Part of a small language model's weights: RMSNorm before each block, a variant of Adam for these matrices.
Each number is 128 + 32 x the weight over its row's rms, rounded and kept within 0 to 255. Layers, rows and columns count from 0. Numbers have three digits each. The size before them is the row's rms in percent of the matrix's.

# layer 5 attention key, 768x768, rms 0.0303, rows 228-255, columns 576-671
102:117184175145102142058108172098137120074134145142108154172139141144181142191121128125177172139160102047123133123116115175143143129142089112097107088124141109105153161126113148175185148195086135138154178150104070165144143085129128150042164122177110180120110101182076053086133120161089058172
091:178143144122104174118115135098089112156125189121183142132161126163161085159128151137085129128157135176166140126162120195186176094132083149121119092158144100188095117134129117158146086192102090121089084111152137106100116099189123136126145140157140078178113116131131088126139124156131134119
102:112130125211149099109142078157127124099169154117184128164098106128137152164125123072160090120136076129125125174107180132083115131122133137069145126131154153172134100121127117185145159145146111139165120136156131145087130127101186138184122059144141114119109166106125134172130110150098098059
093:112126037112136088116125114191131131144122070120154168168097107111112172107165133109123138139072168073139109184113106095108104097126157149156104129122132101132152143115091150146179088057169112137226116154158145134155113132103143068122074122169178199169148138095149214154106097124137078111
106:091153107153115121130158141120120137106215108161124155132090161123122153129152126113074078096124170127128142168122112130115148183133124129062138114079148155153119184206145093119158153180089100095140155093117131135097123110166113159153109123140164141153134141120146124196113144123148142168
111:122157088167124057102136118151114126119102115133129197086125141085120115134150142071144174079143112109201131147143130036169150113118155122031071159080092166165095143150125150081118166109111102168071137157092093073135139111091157154132168162150170162091171140063159130158118148152131121118
110:159170149089083137110087121126134098109138192072127135080092106166157126124142094138105101146090158119169122128116121154173184133163125146137193113139100086106083133188151184156155168186100136151109145075129165113112184091147188116118151168146157066168153160171136067170126108142077125178
118:073119104162130085130126072182136159098144052106156134144179128132117138109135148113132134161094126135140178125093110128110180115101161137105126138045112121094101141154172142161131249120120056177143151174068130136158137124144187142147117125133133157099159115109162122198088069118135077133
118:122123124164128141140145102161154049167141099101132174131118088192155175125103109140201156147136106105176101140131093190110191141123091127204063135125130108158154143095089137117149121121134077130125167142161058163045068119127136067118099109161077115180154162071144063125142148084109127180
107:190183139097142105155095104133127132156092097087176093154105094127142121078143123077070092145120107187136110107127084074177137152093155118144167073179086152094146110108164089160145106082108156142138160120123187164219140104122139113135113161114164094117088116131127108175136101099092122094
104:106092143113107099088144100179112114135149103086143145127103104128114161128187116103085119188160120147103204142112076213133127154140127143106128100131127093120091112150121141138112119152131129172159171099145117087201135196105128101176126132091181115115180106117068104113122107126155102121
109:167164169149109132088110145156122127161106134139158087105142097144095110161098099085138126172106182106157119108154112124149063083120110140151197152151110130108148146170038091156115152134176126167155113102094154132110134152123098049160145113128104147158153127153108134182182136114074089171
197:088153101111166058128099086126160163138091104122135094135094120097115139070124122152122079156094088140122093131115095128061153099093156149162163161093158163108171140117141107144108157118151119169132176119090093195166133135072186173146071064128089148153132130140124174201115118067135137093
109:142106143157151122085143099162152147105139094133109132134155135141132109144186162185135154140156126114118122093091095113155104128144109178130103178126092142120093158161134111155146191101119158214107193129103163100101159155120124086067203079159132120128105120132115142102167133146141111119
115:105127151102183160133191143104128152116122120140100147123102068141130117096147125185164167182153113108084162102074134118121124099177117114120147049140120084100122126148152067187108144157069118188177138145079118115113079113125146188196175076052125113149116136098126130102084125175130140094
110:084137059133150136132095177105152132108096125094124167127159105145134096171136133164122185157165152121141136157149159106047140142099135130123120130140127118096109122099123099100122060161188147136118140188158096119182118181149143126237125158109091125083154106113122179102108152150119134139
111:098130167177125129140102116092152117144113108087174095178146147113164098113139032156137168095121133110105171153101133138193143189112094118052106094129145123114091154128095133077107105122161086095061064137131107138140170091135110148163125140107154072127082132168097121107170140093152115123
114:160109131140123128121167108099072145112098127132187102108141116158122092101099083160102142109075108110172122145126139073172106059175169126067165128092135135136132120146145146135159093138144161176150124121153183105165180090140107168154133146106156071165116101136120142132111084115111135043
110:067161143106109134126135107124176089093142096109084164107120105131160173113139154190072089148133185097135098114103114135129120128070109115074100126152144098161123115091103122143097176108103070152120163140120140132131104118120097175158144109127123118147104169067111098106126146170137187127
110:153178173139096153129145144098168134129110126082130141144144123161126139141085177115168099106095093135164082055150159139125176187075086043137138111194161193137199141169120092145093138078135123163082160198136119146099139119135074157093100121149121166107173172146128145126143120116183092146
110:138128096132125056144155122123107133119171138144120148098097128132103091124183125155101135161182146128099135147106124170083123164124144093168101141101108132130128088150113133060169058143145158077150165116153106089146134153047176070127115174164161108138098087157151158167136107178156125092
108:197152206122169138116140116124140166105122156088174142090098144116104138114113136142142117119159110136135105077074137103122160129117141185100132123135154101089116111145153099110113160128175063131104142122134089153100153139157127124206118101138150150141121104131126152153103112097082094084
109:096127123148120111115170129143119142167147151135154142126133122159123174125135108153102104112102124141143124095155084096186155059102111114106065150136120136159098069129114112198153130150115124224095109149119119117133122157152142212062130178124184155143122094081127095147154166139125091119
111:126065135102113096143146177119107105141134076157130124142095040134099141198156149121156071121155170147119163113132161120109112171126088126116171124140100150161175161135123104106144173142140124165106185131121033114091142099126081060135107042095132132138158121125132140075140159134142177143
110:117124169157124111132145096091136102124156091121122145098119140074119110154159111092075165118080122109156171201120098101091137163104131148069130129145116211121133178198141134150123215139037124156138148071085155184145144086101100150097169109128120144135155109113117089171102149125126144128
116:109127076137140198150195124107167099122148101056131141122116110149138142113158165171125144126157182163135105196131135095142131122082168036043152144122126149081132090158125135132121127181098145120091157118106130124122190178106143119117111168063171199102203214200090169140139166158170125151
111:151142150086139131129063177150125135108115130141135200100101143091125158085127099086105123113180111108078160056163128127113089154124099113090134131167094139186098095128116137110156119119124109110123089175160079105145125160172121158029134112124203146137142112189131143091166063085131119144
111:144095087104118156122081182140114137152176172118153075190057150155135161146086149101112149124118127202096133187166113152147107145101071135129162047124083152125136106141128176063118134113152123153179085164084165142109150125161124042098187161150147091120117102130167213091157088166121126131
# layer 5 attention query, 768x768, rms 0.0297, rows 229-255, columns 576-671
096:080142130098123110127153184092093092121104126138123170142166143149096100110125095110121122176185112191103134144135138201167134096050159133110104127064123146173143137180119159154131154157091113116176135188156150126085116103107074070154186144088142124176131139133133112109130045161099127144
107:186165097140169173145107163176131101122158164176097139096135117149111172101133109129114128137109146156127098136144140137124166067168124109148116110134123128096113103098100139167118038175134128156056121076145119094131139103102167119173057133108197120204107103159100085091132078102049135178
098:113168104119157185122115097198145102117156117114122063104083091081139126130109079149145132079117148111124078126147125079098158122115110160116138125187144092084171134060102102115141171099128129128139152162124084127171137145111136152102072118150137111168109080085140090144123150154154109085
110:174151158134137117124141119136121146163095076132174145132130133113097117098137206139163159130125148145098088163077130183133106114170132133123156078112116128101123111060081119103093086173150110103093142085143138107201168119184112120152098119157105133125131162183122108174109161080081129167
115:162103083151136142107127138128136107113127100144117111181120109186106149122153114139168107138103161173124118196096164217135095145114099178122084066181151143160111168166096092154110148148088089086096113077141134156085235146151117150103134099174135142091127165132106118188146129146090120148
111:094102125124148049126152130170110107170115163156102157134109117141109127097122086139115079107134093123161116105114123113172107132099153146138106147117172139108163162127091097152119103171123131101177078147108180187126157101118106151146108144141150134119159117082078164171079163099117096130
098:186185121068137126200090142132085126111143149143111096135092075141117125187102104194126121110157129147074118178131119177153161132152124193109130109194124156131157132136096102109188133138121135078141139108163135097084111100144168103132133224214177118112122085127144131155135145123154135130
118:117161128120167180163119104113160128183138155166149117133143153112111139083125113128178115176120075082128101094181127138130142096095111167126112161094125160101204133134099173114127158100131140150087104144149214146155198134139144130167117151136198127083109136074121145111135183113192138153
111:097113169057129124095165102111119096122173100140116133104139154127100105142162106109123110051122071156142109081142147125146124143151096085126151143164125146093098165200135097119126126112083213135150161157181092188110110127062152137083164097129107118104133161093165115124101124158125138154
107:138130129158116144106098129132142091152167117164106126154172107120086173137135094138132100090111067004163137135131179189119136099108155166103125116098070103130106133099173142120090137080169224092138142074131141197147080096116147161118123114049075153145136097151117093096083117142156166113
108:136151121117137130105136144069147125126119086098068098061106156107174155173178110147154125112143093102159174141181102071125124194107140106170169133146151150126179107109110120116130137098162140170194089150092192134185109149108183118082174095124148155176089137136138133163045121147109153138
068:106130107129114175131135122192161200123129140156075129049128111132194094150112102144120083152125160115123135105146133134166116107201129116139109070154180110127154118082122138148159171128136133135152138147133181061144081145110171081167111069158133110130130108111155130134118134184124093143
111:117075180124119168104221144113142099061087139134069113126110163116103161118137115113124162165130186081048090185161165069115141131126098160146101102148074136161105189165195118175151208119177096120156178079108100074095102086114126127124099111138123149150130137105081147146109134132159120143
116:105075174135129141130137122135110086104180179128102146075118142110143116157149083086082098121124179089100135203125079129118142143174058190145171097124125143135143117126137130092152124153160104119094117010132113106167149128121108169162060099103076126121124167122108133116140058105164131133
111:079130108147107131151104120117146124143092124149115150121101105142137128159135129120084134122141178136187143150122132143148088138090123124132076137112152143195153110081119153109139073125148096125123105087168095079183077184112088115175125096118170133129089153112123141120146133144131107097
112:181136197124148162091096091078093142131106108055142181081135173083108055136146117213085114141172139119149132144113149152099127123136136053140156095169122172111109123098184182084087082073108145147113154171121123140118100125171127142163221137110092159150200165159110089071152153090115127124
116:093110147158139069163161136151127121127117125041122157106104136130146115114074093135149119092136113149104177125207139082081149170086138140098124063193111138160131118107137183128091064129102143143121078104108129105082142179139127161128085116165095128145125140138051142108152071150159174160
110:051112117165117122101152101082193072123138124135171130154089157146100131143100137149127149106149108111130101124173107145102124081094074204067129101104166086084146154177074186127090122130112090192151108084130105121139196131126124142120106134112107114110127151077127139155166136151136132097
113:091156112074136174098124194089155154147106122179194073141044129149155115091150128146141151120145078153138114127115111151140162111134121155126131088147168146089199108156016171123144096146141080092125162193123136176079152154112108108094175166152118191122088106125115130126159105080185097122
112:096100150091105099102143162181126089176055119136142109164103110145124117143110125083166125102118176162160129131104141129143089126133153130111113098183105115156148165161181114101171144163152173166180167094138108087135120134130156121118119145148149135132081179124146171079091112172072117129
110:065076155121125157123139168108127102072121163103122082109160096120062142133148135147118155120152172214068112159093122125122133142158111090103172172110101147172136125166126103052156113161148164140095102176171135101068158131169111084137130140142125124132090108129121087163122152116134145067
114:078122124124119130135171102168132192087116138105127111156155154192156171078110111071117122149113086134135135097053128153130161130150097186119165102123157104173183137125172130163105138174187138138114119096111152109098066059099159152142124136163101122134123157102118171138119113113105149095
112:151170183173157159114163141128126168138196119120152124170214172091125197064151122127143097155095134122096114180082159104164074155162117127191114087101140150142115155150120098169086165105190143063134136067105114165119187134034126124042109115095155086159161116133136134145165159100087105129
115:147171063124104063131161125132161148102153117125068130146122089106103128120116081143117128134125084107149092109113168106187153141156137108156056130134141141126122098140134145172140045083107118154061132159139182128145164138112092137158145165145142163067139106159090149156115128122171164140
118:117133101156192144102121116118127140108129191149153144110050098121112118045134155089106069092133143072169158072093119206116157081162203160111150125101112101093157072162077137130092105107096140112075200097139108131087137062154147091124169132106081132085100102075150178155099114136114083144
113:113104069086116145143140131131115119133162098077159136154067113176153124147159141129098136156095116066153132150175157135097156150171123124086173057140151072168115091166138130106163172123138115165170206147033090175174151140123079146166142123102096156162100120169102044153126108138172173112
112:141120122122139132125151132144085149046147154117102138114091121117174135158057162096107064125132102150165120129140123092103179085153137066076189120132189131111111121131215097188106160130148159149133182131122086157126129112138145145092138192143099139197126136156114098101095140160189116105
# layer 5 attention value, 768x768, rms 0.0321, rows 192-236, columns 576-671
108:113147134142122153121138130074104136102104185170113165149186198150105161155137169125126128180132128217164127083120185126114113120145127023115141132171124113093104068127174096104108119120154084175183132105159096142116079164169103111174125127122149162108077126117164138117142152080219146039
092:108156094176099123083069143103120151111065110134129169135168145140100132126141114122121186175120117122090139107143136066108171143152118106125137113114173177187111192091128062122163117070123141140065131136166103081154149154114128099171119162170149150156161144160125155107151118041152170201
105:104148109143145107157080138146099063106117126202220172169085089140144132132140139118089118160126125113100125100141106087111137111140124146102098088108194101132135140167134129126223132114147209096158184126101150130159167151130157111125157128191163136134119163129143188129135142186151102130
105:120119149183114123125145140186131154103162130079151133191170135128122129133074139091107139081127141086083098111057137131144123125190126109062127125090126113133095106148136157129111127165086083120151132118092117147106028112126112124123159111120116118103122095128089180126165139116117169102
103:118116115192115147107170178134156085168096134136148133123145143145112128163181043158043089124115104077169145075133080123118183148180182168117100138156172148135122126103121176145202029086127129129153167127157132121158122177125114133128103105130139084148182126145089133101119163130169162147
108:150134100129099093089099137124145118112100085082086184186161114154088109142114158127123097156098106154142100138107052142179124144104089095147064093139090121130113091106104135157170081086148120078135161150143121118132113169115084135090140121144141111144154108114156140143112097087132166190
103:120135091102145096219084100148132143098121130146242100159170103110111131104092095131129086153145090125113146204120133090149099127096138185130131154120154085105190102094208125058107093124131144160078156083103186158150104150156158120155160138161221133108128140114110168138102116068196090133
091:139179117125098109067152135068121126127152142200178135100125088131176173120144122203139154081092111078147143088132133167079136123168114132131148116106211164092182201148097129138144112096087093149134167146101127122127172144156115119128118090149149124133123047090154083100152144187111114146
095:141154133079116110195103115163029141107153110167154058152110151086117135157153217085139136142132131137102052112098145113132134095131077176099113152141089144119118126136158079130129157125140073113079110066146090137162086095103094114157150130101177118157035149102173164124106105050145174113
098:195189091156127154179177137120104106074059170103195158133101085120160160112141085178118102124133148089115141143126116124129124110102109194108141130125088041109136124143175176122064122140137106113145102107121141141094071146173172090185147182152167108088124146096076133135175095147097101158
105:111141074169060082083082134135157112188153079072069142085179119132135159091108103130102071145130128124149142114079099123187137115127199130109114150052173095122163119129213148146112115156163109090128126076071103095234165180115134135085092096137182085187136109174083136138096159102131121129
096:076143083122125110126127143100132107119072100143148118145155103129115122148139121107154139149133151123072140147103179093169175103184107187143079108102140130122068081122149128124175184128125121057092150131153094111147088150135127111169116108118125126137138162102122161111150078102120136152
100:080126145141100112161133052155150101090133072135122081145133130131105130145078132110107161116143123128091098127047130102161155084168132109155113112136167126115157071181153149072119097135139143124136080083140151168151132125095118160141141094147129126079132165152116122142147102040157166142
100:078139124098135112101136169071165112125114079152141131034097151164235158147158081120132136224104149095122176131105095186142144158123170121171103145125125136107119149131122116174187130116167168108109172138113047084090155114140137119129109122123096110136189121157181078113125136134053071129
088:208157163125160113116169125146141143098109169145117157114077113143187140099123109169106132124124134115169162177144080127120106176052096079106086119137143182158172174113107191174080133133115107145182135151115158146085179095119124132083152166141111154071148123097124102131163176198122109080
100:174150157126118088169122131119125129071158102101206130162104141138135138120083046176106133093105118101147151149142084173089093155133169107159128096122141097165140165102082134171089134099110164122127124121129171123096223092125153088149157113109126106119095071095186170127109130111097139143
104:119150170151115139102112186178149072200113144177133093089128147105040115113170047130127161104127167126061172115181136155151103141190137094156119101142111117148135151147066126123126167159082189140200126117192086109161095164163105125135077118089051136143170141140173093133123174115081152138
109:138119156174111104127120102121145092152147084195108021143073127139103132143123118090127083080130116068139157156123106115140147122086158161117138141107185231102112134129138138108143139117137115099145163098136097188096156187112121146063131097156111122084177091117135168123170115100182181156
092:157121119070100145078114154103144105225134146130155177083115133143134159129158063167179156040094137066149179200151154160127101135133142150114139100127097114107142163114043144131129096104126149087147137177121142139104158115197119126138125118114105097100179110094074090106191147156086113129
105:163163071151166111138093089072144144158115150114110115200122096179157119113094187171120113084151138146169128106124176094139143110081119155187081098122136090098143109158213122121104105087147099135197066111160141146117126160145103173097147121159153153110116162125084081101097111148136146066
100:119119182100144108161131075185128174103124147130169164225125178149122121145119064112135151159125085154155125100143080079144161123117062054125126153130146113130142146168144093118174097123137203136112125138171157132105111106132111129160182164150137105123089149159103162120113066097200209087
100:134128129094140143123220093060124132139112140191139134132092089135186129104160114140124135129120147092170132178158119117107114109141178123184107124128150186072128168120064126114048104094146168158164127158074136151024168119141113108136143127172128136063151132137094116131176158174062112112
097:218124056039132121147133083118160160182128082131045208189166148125081138072128107099150088111104101137204156161124142071165072105063117177145084108150126114104159156155133115160147123114125171166113103099105103134102165161165120130137106123157117132106173161166102166125144124200134137109
103:104142136122131151146090104149155093135127166125124071053062113145146142128098149131140105150123168091136142180085150188147124170075152060118109083140073089091095222143075126152124204161166121111142147169078105147133119082183140143076109108120110153122151120090173095105165106156134088088
107:151092050104108125091093156111104105085070128098009192063182113147194127121073207097168140153110139069179102068144199124125104144141147112155117145103107083180157149127100131112137117097125098147184135117119116106183136170133141093194095131141104148147136158122138108139090142125090080206
101:173120183128140134142165070138074120044091137129136159111111102166146108121149132184101161154108139133148165176165065133104066092021145052097143098125101139076152148114091115101075062157139163160205138114151217124127144123155152149129153176080107101150120141146120168147173111144135083118
100:106130148072141195156164158088121187110131157094127133157156104109094111133101174102116159166121086154123129129143191111115146136135031126138184160161135176107171086117141138117109105050124107121127147203164122169098080121155128070107128164117138147131092085138075156114090091100167156100
106:168081126178099146080133192096123122146086112138075185053179168110127126119125083182078138076137126168101148050201122092137149131156129086065121094074178194136124092111107177155250132156107128149107139082137166077145126114124112082196111155175114138163175126143133132108137109158124113190
108:134108142200109154094035123102184127084114100074116135145102078134130132144169204103109156182135132168113150111155172085148109133147168108087115141113102060152141100126100143132169159117164194127204143157156118117140104141133139150179099175153118156129117122135105211116118131092189152146
105:106088128150116165116151106134140182157107136154137084087103104111100140179121096135130170135119091142096128142095182129160110146233115160106146151120169157167110117110072143086132147151099125145118153110074142158117086109085132111136102134108076146079118142111112142134147153065149113154
108:132133074089159118158071110148068080163132136158164099117146145120114150136141114122101105125120130034084126205047137128155102172107071178119068108090065175097148186126144132110139172178119074109125137132077152154153141066153119151105169135152118140100155136114151066136176096109030099120
103:131115114171116106129083169124122115103163119122124140135127181150121148121080129117092150148149108127090153068145096142115117168099095000123094133119123095142111185144171089140168107105164200109174097098145114098150108128127185122094127133132176139160126179129134170142098097118160152093
099:092118115142121080103185120172151132162176107109107122174131136138115130159126056192059108113133130193080202109161065119137170107165125138153064142149202120150168123143047163140144087154071208157109123144136163120156099140122106173093107116153109164148097160136099128125151141124150163144
097:155133189166161127120116074104147141164159114181145167140100124157206169157113098146166151161142137102153085073042159145120148162160078058128099088131157108144124181195128092128090053158136121108142149157084123109113172102152093165068131111150141113099111085096153088094147091139161100061
106:143105159127118140111120113095168128208114113128097114054112178119151125136183067207092109092135087178036146149146141107106094171182144127074129104164142103103168102099063121143107107120181148087215132158158125126139206062168123114099125139076119152130136093123201163129111150154119075063
097:098101126096155178121134144093134108091161193079180170105128096092126141129074036131139088139133139116185168145188103160123128154155081137143146146119135075201165208152147136183096130190135171096117108158117176105130182062147151106143092153145068138131131137111191113143107152177089097133
106:149129136163164130078151095161111134175159106150081111127135081118147133163115047148141077134134143128204093111088111149112158123078157118180084114117142097085100179183104156199132130127093147074099134116149193112134129109134179153120130116145070121129154121141122135103151135148101164177
108:116152126183127121180153079150158157106057075116100178122149096157134118140099156147112121099093118132126087101153142093123135146071152110098115112114126108136185141102199144144141077060162102179174129097096150131143078221158151082184140087093135118153105162099091080163144123094151167186
096:149104162077144156156063156132115110183060129177140128122095168150141126148165036182141100129140132082106138163124081095122139146072116123122127152119131185151121143118158166132167108158123170124131136141129132128119217167140140108132117152150117137129193114158097131142142154181126132126
105:126143171103130120090122130165112118149172147147146113079100115109155119148079109143140122156131091127196087157109097176118131122080112050103202140177114161138096132160130121117094169137159152140083137214146147097125124141127157115065090159059091126150105073154172134089057170136129103097
106:155177088203114106067135075115129090107129185143168133062061125129116122083158090164077082134112139189204094115072144165131115146112107122092158131173104057110105150156117124117153102172117136136135160165131160072133111144144161179106147166101130127135130086153122103088108137188112063101
099:167091116069147092095165103108116120098154118185181136061098085180115118130172114161163135153121144121146099136135133127062094113099113102164116097184086118081166130189090093124115078145113219113114168048104136082098196183168158098156147121117130132124146136155151156173136115150121113132
099:088149060174101164130069177077162082146079090124153109089115094122122171145108090182146079116136098112068186135097180121078161126152143120138131113066138071109144112120149127095107146102144113112211115124087072113145212123165140114151127092179177132104102111119124123097159128057072104148
106:141139063145093139085123160161090170159063112104147080157181148099070126112122167139145144106125109093079157118148164134114086082173131204124124174081163144124124168113134125111070166126161081107169135141128203176181147165194146099157143111096109140069172121125144168133176097065120145181
082:085156136168107187150134127146070167114140152140144101203200182111090098123118065082034144177116148147079054061143121131125170112190099150117127127068129129168081150075185129138121087130122134136151193126171099147170100126076105102106125166161116127179126136147109142110055108093132209158
# layer 5 attention output (transposed), 768x768, rms 0.0318, rows 192-236, columns 576-671
107:180091147133122121137129162162125146148116109151105096129098127104119122095120110140134120114173109087084073177121093083128125106108076136169163079147084116087104121069075170168129150103128129132106095155067154162100157167082158150169146058105102116171128119066089172109181079090103159168
091:178120114108167133154137080098119079132147127149147070110107141158156067136152091164119050102128123135161093128158125130137068157117095191155180211140153101157105090070106131109099097117119104116139102126150119132108123160150159119114115112076107114105126057090083106153160154072121094080
105:174177159096108139116095132127163118147126186130070082144116205132087157100113118144155163118145074124172153095127135103123110142177148118143084184135106150149099110099171084146076118160115070121140100149133172124120128125101183098123126148086145156123164149086123089113190136137155137065
105:063130089129169090126131152119141090104125172113136154122100157110121166097136150163120132123128137143169167142066086149162102120110149101128162121108088071171148137055119097097083111080142148130134126131112195089166141147140151129128114135166136151132141146128106118106091110205102145157
107:156101120042183125103086126073106149060131148151136129099118124127181126177132108070152129169119154175108120161127144138165117147094113164125171153092144123179126163139158129107088160179137102131126086079106047130059156098152179152094143139130071117095125104085105132154103145140136093057
108:130105159124156101115138153126122129152103153132131115086074097083091173097136176172104043123130141090127106100120144106094142142168090107164224160127185124154117157149106116099123087170139135131103077141218082129085109077103109139158052159136101147148092103085121112187099157068116107077
106:168143160126145131114111121147128072085143103173133119145084161118125103120158135106144154158094116111175142063140075111137164113104127072147026143149198149153065107065040104210130192139106086133125152121101105113155124114074155157061122133123141098149149111004138111073106110180101097167
091:059108140103142164151130099142176128142155114124114130143126139103129141150142117090068173129136165146108183138133128136093077117122118126132146100124069121172088132115171137135101138124131104177184116084123102122059099106092125146148134114098174129080183160234096150157096136149148131119
097:165092149165103148135140052155135122148124121091124145171137118141133087124070148187101098102150113088162124107169154091160128192119119088150121134135160164069152105092095144171163098139075177093131156175113167146139152091150146114103095124133107136103128096116124090128127109114116127143
100:110121152071130104057101090119155133119108112081112105120157111157116134107110116102099236129145052113107196071155159124133118113145152127119118149167135128108100083095148137131166134132100121140130131128080176145135145131086152172095135087165118131122155144167117141112082135144117132141
107:083162109164178119116120078156153158146122115147194169148110156123132134084170118148127190110122101111129118157165129150079086143152158129148113108156099126093064115049100168085185108123116161154167132099219085176026112099143157135178126199094125125139138109122182184134152178114105098163
094:174126182139175111121146133138138088096084115101127109160116128111150149119110078140166105086116112107191144154155143126153131162108118160117184154101151166122147202092124105113055069147142125122072160135127170129131170157115131087085132159165057140173120102112099120163100152093124130104
102:179163122136121104100101179125132135129130128162135153159086157119097107113119121154135089174129165120183067129123108143157145180103153107128167195135096153057123124037087151120151123138137100131097145157153084124094122145117178102081124113138114124188137125132102139128153108163123098148
105:145131122158156114132150136114107133086110152135104074156137158148126147152147092061178138053123116194121186139153198159132097096152167185145142069120151169133128159147134109092095189155164114164129081100128144095143116094135080162077114234140055127105132154088111165151097154083136142095
087:030090094102078098118094129091166143139192140108126117113108071103113120146134167103080185140102096142108133092104150130124166101188097120126182073162126068212137120181152108065122123116119138148147107103081122122116130143095113178170123128081204048114112130173143144112112144156128134177
098:059099133143087139082177161115141097168135158113092115073084157140119093130121184128136131077130143128155143067159158145080135084164133053164148109157083091180117105100083113139116168120093105171190109138179104111104102124101145220088093118110152133059111167160133079123139137115128131146
108:150129108136144092160134136147110182113117093144158137146175129131111118105098124090142105153116171146106071177089108111118099129142086220149137095162122137120108107136142175108126110136154125138114127118160165136136163108117166105174148133121138121123111114124145165119095105073141100107
109:074088126076104122109097152087126126108145161126122145083181165122120132162141148124125116119048116124100111105096102142114114204078070128148144122146138072115136134171150162166137104134154134191140094165159126125127129147134132127119174156136151088184108138180128118182117164142122092101
091:096139180137148113166133093140107148084140126125130173104186129100122180164078121068090130188123169192093142145144145142097167096127188165107130134116123108160109164158190156069095213098172080125160169069166112115099104061110074131140130141181139188137132155180132178161111108180149124117
111:105094160104114158092109156121133093136134182105142247167163139055099190106126113168154162177101075114134124113121094138141131094187138134094103135153102164130134131095073114144159143107113072098101171118129161099121145138113170113170146089198167111131117095183157161148109116171158114187
103:158157069139131145114069110072075080127111131130109055154117155119104134105153201173174098084162100105120086105168113136100119130161133108156115187107178116106089084127091108134160121098096136134136122144088124126166133141119131111075153084133181165079126070028132075141147182124092085102
102:128087110095053112100120147121171132091124153162094098081134153154137148203159136083103155169097132155093137103126138146113090142127096154116164105116091118172119153172157144114110155128172073108142152133110103068162099111097123121112133145124093124160141182175163145112109164147198187127
098:083157178100134138125192143120101150067146142128143139083131161140108141176083129151070097190157154149139072089121087119142126147165137120097073200077173114105128102169147136143097135130166070088186176170152114150135079085108143097164069061106166194159089145146168116090135178154160139187
103:093140183153125099124161194049132165159111129092145137165175141098078137117107129132159140119127090129140106143170089107119149124134134129121125029125174169086159074187177106153168131160118117155057078114142181128137158164110068117177086210117104110110110208158106117155183135139143119138
107:177165169149175114130166085144191168152137109160164092118127082161084143142127147144034111085185177158088127177098074133125132104142119121128124116129106142146118161106106137139112146135070148114131145141177126122061129098122055173161101117124121142107136142173148184169171145060136175121
103:108126123093085123111136168146153133162132118144123127143077122159106147143124189062108116158174170114083147114108132118115164085137101089135112097164139139178097140145130103144165195151125159129144111148106083137127139109129111138143121148138171140097143169083116130114061150160102138161
100:128077127197134104060109098129095078109110119136151184141088096063117093170137104167231114106111111122132097106151124150142118129116116148150096084143115158108077149105062123115165117143080110136081159146121138104198133162117063118162140095149111083119074153069145105173075084071083104180
109:159153142087171137101140110108140129080162165129165105174067136107125138084118082136160137121150114136131104162108150144179145120153122150109146116116150133182110191147140100065064148118094100124145115128129114140103119125119119169105149111107089112057149077099113130136099111158090122033
107:159099141105131089128148129138147151134115122179138133127108147154105113117106101100205143102150143125096095099118127093153174096115095162175156183154126159142121134115156112124094122157133135103070117121134108137140177145152145098115081125089129132156113130107154068120118125096102122145
107:144104150168187092133155071149090150109092089134117131145169135140148064073098096064145134110151189133109153158154124118120105144055121152137116159116098126122124112098172138111121104087131133096123169120126125135156161212174074111089163156136141146165118086130129119102097098163080128173
106:066141179178108122094133100138179123124165123094057163150139123099144145128123140145149180152118118159185158106141139125082131146115194084136106114156185129206146114127133109128132160113133132141152158099127153114133107115125096135146078161106203108151127098150147145107115182149144131113
103:104155111138103157121125211109156118145117141125104106102086102124150104090165134209193141105172087123168079106098165120112155083164112123125146103092111131131096097099102128177119100133111143156065145138135137158122131169147154126143136132083135083079186076106091081168200135089143119079
102:092132137140132191144122135090135105118104131140090141091082128110128155076099199095159116182098121117161047154072111136054099156117104136111185160035095120151111145128151119128160111144127132115110125083176054112123109105108157118131092110127116139115149066131111080162105130155190100081
098:063137079137122119146101083098121144147157156127088146129153157063115160130064133146090168182169134134165148182174097095053121118134141098179159147133112163062130036142133152108118185094148110152150093074173118107127123091104131077183116134097152189159123153141084138158147188173110129137
107:110103076115192115120087148134105114108129131138125194143158121159128154104120129098215156108119173166192122172137190098162137097139142177180157182123117134185085121146133153091113176086118099119008121110117118077118163145089155116137162115121102120139147089141162145101156104060126118162
096:094139138153115090115155148115136142136143123104126091107142174137103127148147144125119225107166082173113166074122146140137123101162154120093097055151083085158114084113160094067103155130085132148195102104084123158106069163125136192121150116086194075047153111168120139110133156155102148054
105:061077141090139113088126173073178099076134141152175146107142168115107165171147166132123194102117160119111131180132105106161127132147113128096229088132130147217179163134111143078139086151164115167140101125114084065133151144165120126170108119160112127107101107132108156127074201155155156061
109:148121163068162098083093105143188090071120116164154110097127122134166079104108114170128079154119084109110133172135093118121107126155140167140115177135147159075071115141087192161222144148073121137150125146195127149070137076070141118109123116142130180093128103113079175118121190055099131169
095:153122104131083086097128124111156109130149134182128078116173097114124132064137146066142121121100115123132103116107154162067171156127138143159140078143141122120144107138138132144095133154183091122151116137144075145144135104100066123124146139160132085149103138104140135150096164161112130144
106:126093133210080127144178150085125133174139109138133152136137110168101130122140114084124162116184120125112075144137134077107142103115126124150102046129109137140127135147118136126123142089143176136094119088080112145159161182159097144203122131146157101124077165096148121131164097139106099123
107:140111167098131174165108182125158118144155133126107140167172100176129157193113118133143170101133166059103139164149099023127131041136153110150120142124169110159139098187103136122156177106143088118102123123160087162137161122182107104163112118104122148075129197100093139129137122106189164103
100:128132133126100126157096207168140099123125113192073099111090119149078114118133198077060107141176176128116125136149089129090168162172133124111194147081148127168083117118134147159125174138182125130179124146115149151140152025060156126150051130129127143107095143072087123146110193140142152113
097:140152138103109091105092160156158100146135127170130161159180172144129142081146058099122205115144114086174156109152155126088078106144106206106115166178124137141064093071135111127099171101171112139123150087166156107137089155076148118128150133105145103149184123160119121118128159117121106132
108:120120127075186089136118069159140062064086123135139153104136088119105195123204110114069137103109191126142160175102147112128120156147149116147108144176119084180080148095137138109150104131139177116164113095165132140094134129113106184112119140207155139164178082176135110157105145088112121161
079:180138119125198115121116071127141120148127113141158116130102107134158087087160153185184119102138103102126173141096123086159061154115115105162104144131083128108097113092091091152143050098076158126098067150138125162080150177202169109084138109147074085080146105149110130136154102101137104108